Part of a small language model's weights.
Size: 8 heads of 32, MLP 512 tanh GELU.
Architecture: LayerNorm before each block, learned positions, untied embeddings.
Training: a variant of Muon for these matrices, 287M tokens, 9881 steps.
Each number is 128 + 32 x the weight over its row's rms, rounded and kept within 0 to 255. Layers, rows and columns count from 0. The size above them is the row's rms in percent of the matrix's.

# layer 4 MLP up, 512x256, rms 0.0881, rows 151-197, columns 128-159
size [102 101  98  93 118  98  93  98 105  97  89  83  93 112 113 115  97  99  99 111  90 105 108  92  88  95 113 103  98 101  92 102 106 105  84  92  96  93  90  96  93 103 111  92  94 104  99]
[[ 89 136 174 117 123 133 133 128 120 119 112 107 137 157 155 120 134  76 124 119  98 159 114 140 121 143 135 173 174  88 165 110]
 [166 110 153 100 153  23 178 160 115 109 192 111 135 161 101 116 161 134 162 118  97 148  73 102 131 167 164  70  93 123 151 146]
 [132 120 141 110 168 201 120 164 134 103  79  79 153 133 115 115 121 143  73 110 150  82  83 103 122 140  98 153  87 178 163 114]
 [118  97 134 111  87 197 119 153 146 123  99 144 132 137 109 164 128  67 168 107  79 139 144 144  58  93 118  55  52 135 121  98]
 [162 118  80 144 158  74 169 134 171 134 132 106 189 131 102 149 108  89 137 158 157  84 107 127 102 197 135 193 115  82 124 142]
 [100 117 179 106 169 148 167 120  81 131  99 151  96 150 179 134 140  76  67 172  53 113 193 129 129 215 191 127 112 121 102 133]
 [158 109 124 149 106 126 157  89 124 125  96 182 138 124 120 113 178 196 190 166 103  87  59 118 167 175 144 124 109 112  80 155]
 [100 145 134 167 117 116 117 120  52 144 159 108 122 167 177 166 117 144 127 126 139  98 100  70 122 124 168 117  93 106 150 139]
 [229 124  93 103 127 137  31 135 141  90  79  47 119 117 124  66 173 124  81 165 120 164  80 112 149 131 139 119 106 148 153 123]
 [140 129 103 144  97 128 235 168 145  89 115 136 121 145 157 140 111 109  91 150 146 131  64 149  89 104 108 147 163  91 197 155]
 [ 97 144 144 139 101  99 168 185  84 142 131 138  93 147 128  64 193 151 160  78 119 140 108 135 172 134 100  96 159 134 113 176]
 [160 134 171 121 194 141 115 169 140 135 158 143 166 134 148 179 119 139 133  74 159  68 160 145 131 116 168 112 139  96  64 110]
 [120 106 158 146 157 162 112 140  91 137 192 162 109 148 149 159 122  83  79 106 178 104 123 122  75 109  36 173  93 180 176 138]
 [122 139 124 162 131  82 138 143 113 126 155 127  98 173  95 128 144 138  97 118  89 105 114 173 148 147 110 117 107 112 130 127]
 [ 93  98 150 119 157 184 136 128 130 162 166 105 111 191 120 103  96 133 140 125 132 131  98 148 115 167  75 158 102 105  97 124]
 [164  67 132 161 136 143 171 128 155 192 119 106 162 181 117 116 104 115 152  93 123 124 147  79  83  88  98 143 137 118 158 128]
 [178  69 131 121  82 154 147 112 154  94  94 181  93 118  85 181 142  92 155  27 126 199 136 109 133 140 187 175 100  89 162 104]
 [120 145 137 172 133 149 197 148 149 138 117  71 165 110 137 100 153 112 177 153 110 122  79 138 156 121  94 196 121 178 103 174]
 [161 101 108 108 152 157 137 138  88 123 101 161 115  98 134 123 155 112 101 112 183 147  80 118 129 109 201 147 156 145 153 179]
 [142 122  75 108 122 176  77 131  52 138 157 126 120  48 100 130 120 121  96 150 172 174 122  86 111 129 139 101 158 141 109  87]
 [ 83 128 138  57 169 128 131 130 122  98 137  87 160 172 145 151 159 132 142  83  95 159 139  52  91 117 178 175 117 163  73 161]
 [ 40 193 163 145 123 163  43 141 150 124  93 150 120  99  84 142  83 119 102  63 211 105 157  99 146 116 167 141 127 161 125 141]
 [119 100 145 158 122 123 113 155 124 114 124 108 112 113 144 108 215 127 130 107 123  43 129 100 100 137 145 148 138 143 189 179]
 [167 181 128 152 158 122  80 137  66 103 167  82 158 154 104 142 138 126 117  86  55 166 142 169 142 140 156  65 163 107  45 164]
 [ 54 131 161  90 106 117 136  80 149 168 137 101  74 167 141 184 133 112  84 163 173 119 101 102 129 141  86 157 121 139 107 142]
 [136 141 162 170 108  89  89 144 131 163 135 136 100 116 100  85 152  84 119 125 137 131 108  76 109  93 142  41 122 187 135  83]
 [136 172  80 135  72 102 159 112 126 130 128 114 140 102 114 100 187  52 169 142 159 177 190 116 113  89 104 131 138  88 171  99]
 [155 162  94 137 149 166 116 135 197 159 108 133 157 159 148 107  95  88 140 100 131 155 200  97 106 123 187 152 118 131 139 110]
 [ 97 100  98 112 137 113  87 126 182 139 141 132 118 197 144 157 115 123 102  98 111 159 132 175 143 153 116  85 126 125 121 106]
 [109 190 158  73 161 140 165 131  90 150 100  73 104 224 166  99 107  78 112 136 109 156  99 100 108 142 105 107  99 150 144 112]
 [113 170 155 103 113 156  54 107  99 147 178 132 123 169 111 150 137  82 138 144 116  62  84  77  95 142 167  84 135 113 139 119]
 [ 48 131 157 142 102 115 134 176 147 109 140 106 122 136 147 132 127 123  82 139 178 141 127 175 139 112 121 140 138 137 227  89]
 [192 110 142 152 159 132 140 108  89 137 105 129 149 162 151  79 128 101 174  80  97 117 146 137 130 125 137  87  88 132 113 119]
 [109 116 120 101  82  98 130 115 187 123 148 132 174 136 163 133  67 148 107 143 135 101 133 125 183 105 172  96  91 155 131 105]
 [100 175  99  71 103 179 162 124 120 131 128 146 134  86  90 144 112 130  68 134  78 168  55 166  89 174  68 144  82 145 103 167]
 [109 104 114 150 109 104  97 149  89 102 134  91 232 137  90 149  96 152 145 154 126 151 105 148  76  83 131 162 119 132 181 139]
 [132 134 122 147  82 125 146  66 151 119 124 154 152 116 134 178 158 177 155 124 132 139 113 170 165 152 152 127 115 155 141 128]
 [117  87 145 167 132 134 138 171  68 185 141 209  99 135 120 149  76 134 105 126 172 121 138  88  44  88 151 114 124 115 141 129]
 [148 141 112 129 148 152 101 143 165  45 155 160 109 142  85 145 133 178 107 115 115  95  84 182  54 105 129 108 103 154 133 122]
 [193 156 131 119 146  60 167  89 221  47 110 124 103 109 114 139 164 115  97 119 157 119  67 142  86 147  85 116 160 148 136 132]
 [137  69 115 125 122 138 142 138 147  36 167  98 158 119  88 172 160 135 102 104 107 152 127 133 120 129 101 115 115  49 157 129]
 [160 107 149 171  69 160 142  99 127 130 179 133 129 147 114 160 120 106 160 152 176 146 130  91  46 143 102 172  90 122 132 128]
 [167 147 113 139 153 135 102 163 129 141 168 117 134  97 140 145 137 100 165 143 155 124 192 146 152 149  88 153 164 118 142  99]
 [ 85 136  89  93  99  91 178  84 134  81 164 146 120  99 133 106 147 138  74 130  90 165 146 145 152 175 110  99  53 118 137 146]
 [126  86 110 151 100 124 163 126 155 143 137 142 146 190 167 190 111 142 189 120  81 143  99 134 159 125 138  93  96 133  61  73]
 [152  83  52 119 151 106 118 140  96 116 135 111 141 220  99 143 178 186 147 160  66 131  76 127  87 185 136 136 111 129 179 139]
 [104 107  98 129 133 181 131 168 145 142 148 117  82 156 124 155 184  64 176 141 132  99 157 133 147 153 125  84 111 132  86 152]]
# layer 4 MLP down (transposed), 512x256, rms 0.0848, rows 151-196, columns 128-159
size [ 96  93  98  97 109 100  96  99 105  93  96  85  89 104 104 108  93  97  97 111  96 105 106  94  92  91 116 100 100 104  96 114  98 108  84  91  88  98  92  98  96  96 108  91  92 109]
[[118 163 128 142 139 151 184 157 130 144 178 154 171  97 164  62 123  97 158 137 139 137 110 112  98 114 194 154 163 162 186 159]
 [174 117 126  53 135 143 166 105 142 103 117 156 130  50 101 131 101 152  93 108 148 143 118 173 162 146 181 109  87 116  68 115]
 [115  92 135 160 160 122 135  85  88 116  72  83 139 120  93 147 157 167 144 190 155 169 139 146 102 151  69 173 123 115 161  78]
 [156 104 117 147 153 128 178 118 153 140 119  92 140 156 121 124 148 172 169 104 101  58 104 134 193 124 134 174 131 108  65 112]
 [154 117 156  86  79 129  96 133 132  91 129 108 112 210 141 144 171 144 121 133 140  53 128 124 145 181 152 100 191 163 129 162]
 [ 90 160 168 143 177  97 118  93 146  91 138 144 127  63 169 123 117 116 148 115 150 145 196 164 115 120 123 116  64  85  91 104]
 [143  82 159 159  89 123 108 152 101 137 149 105 143 212 121 105  68 137 106 118  86 110  99 145 159 157 145 119 106  83 137 126]
 [178 102 176  97 192 102 143 129 153 177 101 108  98 117 108 115  81  53 106 165  97 138 153 164 148 153 163 134 110 141  74  98]
 [144 172 117 139 144 157 169  61 145 174 124 121 146 201 105  89 140 141 154 138 123 193 141 133  67 115 155 104 151  83 150 137]
 [110  94 156 140 162 132 117  95 125 154 109 195 187 125 179  98 172 128  95 145 125 141 192 176 133 162  90 144 108 135 159  93]
 [182 161 148 112 144 194  80 134 168  95 128 146 147  93 148 136 111 100 100 150 151 151 136 149 125 137 139 193  92 143 111 109]
 [151 103 127 149 162 129 125  70 154 165 155 196 168  68 132  86 134  66 115 148 129 142 155 149 163 138 123  70 146 153 106 124]
 [ 78 132 105 123 102  77  69 138 133  95  80  72 130 176 149 148  91  98 165  99  73 112 121 146 117 179 117 131 105 109 155  88]
 [135  94 131 116 142 179 155 210 167 149  85  94 133 110 101 157 110 161 108 157 118 130 155 149 148 142  96 125 121 136  97 122]
 [ 55  82 121 146 141 190 127 154 132 155 131  96  95 108  65 138 146  77 127 135 145 177 127 184  52 172 153 165 127 112 118 122]
 [131 131 164 157 110 108 156 166 173 173 191  74 154 140 142 113 112 100 154  86 145 191 198 125 140  92  64 118 134 144 119 135]
 [152 128  96 182 130 134  70 144  51 159 110 123 168 163 195 114  77 172  99 116 165 106 187 166 156  90 162 113 146 141  94 124]
 [191 153 166  76 110  69 115 147 144 139  97 107 101 116 117 169 122 145 169 198  84 102 162 136 128  93 117 111 118 121 135  55]
 [103  95 130 142 127  99 157 164 149  52 118 155 165  68 214 141 116 147 154  78 139  76 145  93 163 179 105 136 145  83 121 144]
 [163 101 138 135  76 135 101 153 119  76 144  51 211  53 124 103 144 143 137  99 120 120 152 122 144  95 120 139 180 132 132  84]
 [ 89 119 166 111 119  60 147 141 151 158 158 143 152 165 168 123  83 137 137 142 110 137 164 152 122 116 157  89 100 138  93 135]
 [ 77 107  74 135 137 146  91 157 149 105 140 189  98  96 120 125 139 136  79  77 127 136 126 144 127  49 183  83  98 123 113 139]
 [ 89 102 149  99 168 105 151  99 151 169 134 116 117 133 128 154 143 164 113  82 166 172 123 121  87 170 121 127  62 170 134 167]
 [111 110 121  74 114 131 110 166  83 150 120 175 112 174 179 139  87 108 157 145  95 133 112 122 151 120  81  94  97 124 175  62]
 [127 135  91 148 115  96 125 120 124  81 188  84 115 137 105 138 109 148 186 157 150 124 144 131 161 136 151 137 106 140 140 131]
 [100 118  45 149 134 136 153 154 169 114 179 139 104 131 104 212 163 204 149 102 166 131 130  93 145  94 119  60 132 115 188 139]
 [ 80  82  93 195 132 133  98 166 181  49 159 205 123 102 125 118 108  99 101  69 143 171 114 123 111 132 138  53 178 143 129 103]
 [167 111 112  50 128 161 140 111 159 148  92  94 144  93 110 120 151 125 116  96  99 113 146 183 136 112  84 155 173  83 103 118]
 [119 144 164 165 161 140 134 147 165 147 100 100  99 100 143 140 153 105 115  99 141 157 160  70 173 103 116 135  89 149 157 189]
 [168 139  95 150 106 153 144 153 165 140 150 171 102 144 112  77 151 121 116 143  98 163 134 131 148  79 129 144 170 134  86 178]
 [123 161  79 160 143 136 122 146 115 126  70 141 129 167 159  67  90 183 103 165  95 172  95 125 111 101 152 120 112 106 148 154]
 [ 91 165 118 154  89 114 118 172 121 106 164 148  89 152 138  77 117 139 102 105 150  91 160  82 166 158 108 130  79  93 174  78]
 [124 107 138 121 159 185  99 154 138 138 142 137 138 143 126 194  95 147 184 139 121  98 145 112 154 145 144 107 192 177  93 122]
 [128  99 126 209  79 105  98 127 108 103 157  93 129 210 111 144 108 168 172 146 114 185 142 123  97 136 138 113  98 114 120  57]
 [149 100 134  68 159 127 108 111 131 101 134 105 137 157  90 111 109 109 105 101 137 114 122 117 135  92 101 131 111  73 106 151]
 [147 150 109  76 168 149 211  61 121 148 127 169 163 104 179 140 128 111  86 153 172 132 137 148  68 126 160  70  95 123 137 167]
 [110 127 129 114 153 237 157 134 107  53 128 118 119  74 127 112  59 144  88 192  81 153 140 128 101 101 127 138  92 115 172  87]
 [137 156 166 149 118 135 147 158 134 174  83 122 123 102 112  71 101 134 179 121  52  83  79 144  87 126 137  91 101 132 103 188]
 [ 95 160 168 128 110  96 141 200 115 153  96 137 127 145 142 108 176  71 169  76 131 226 105 166 113 144 101 113 160 133 174 119]
 [188 153 143  87 123 110  71 125 128 108  85 101 169  68 151 140 142 127  73 117 162  88 102 131 113 124  37 122 125 164 133 101]
 [180  69  95 120  76  95 146 131  48 147 156 131 203 100 166 186 149 124 150 141  83 115 102  48 153 143 150 133 199 105 156 141]
 [128  83 120 114  97 105 106 126 136 185 128 167 106 142  76 106  93 120  85 139 104 120 168  81 116 141 153 108 131 120 137 153]
 [126 104 101 113 138  93 157 161  90 125 105 172  79 143 123  79  65 206 145  93 130 160 175 139 191 185  64  87 125 111  82 151]
 [119 149 132 109 128 151 164 119 126 133 185 141 101 109 162 142 192 161 175 140 126 135 138 155 117  68 214 154 184 169 107  68]
 [166 165 121 153 101  87 124 137 133 135 139  73  98  97 102 116 118 132 180 156 205  97 118  83 114 133 142 114 128 171 151 126]
 [ 98 169 148 143 166 137 103 184 151 122 142 152 160 135 139 135 145 139 168 127 103  69 132 149 144 126 177 163 143 125 109 126]]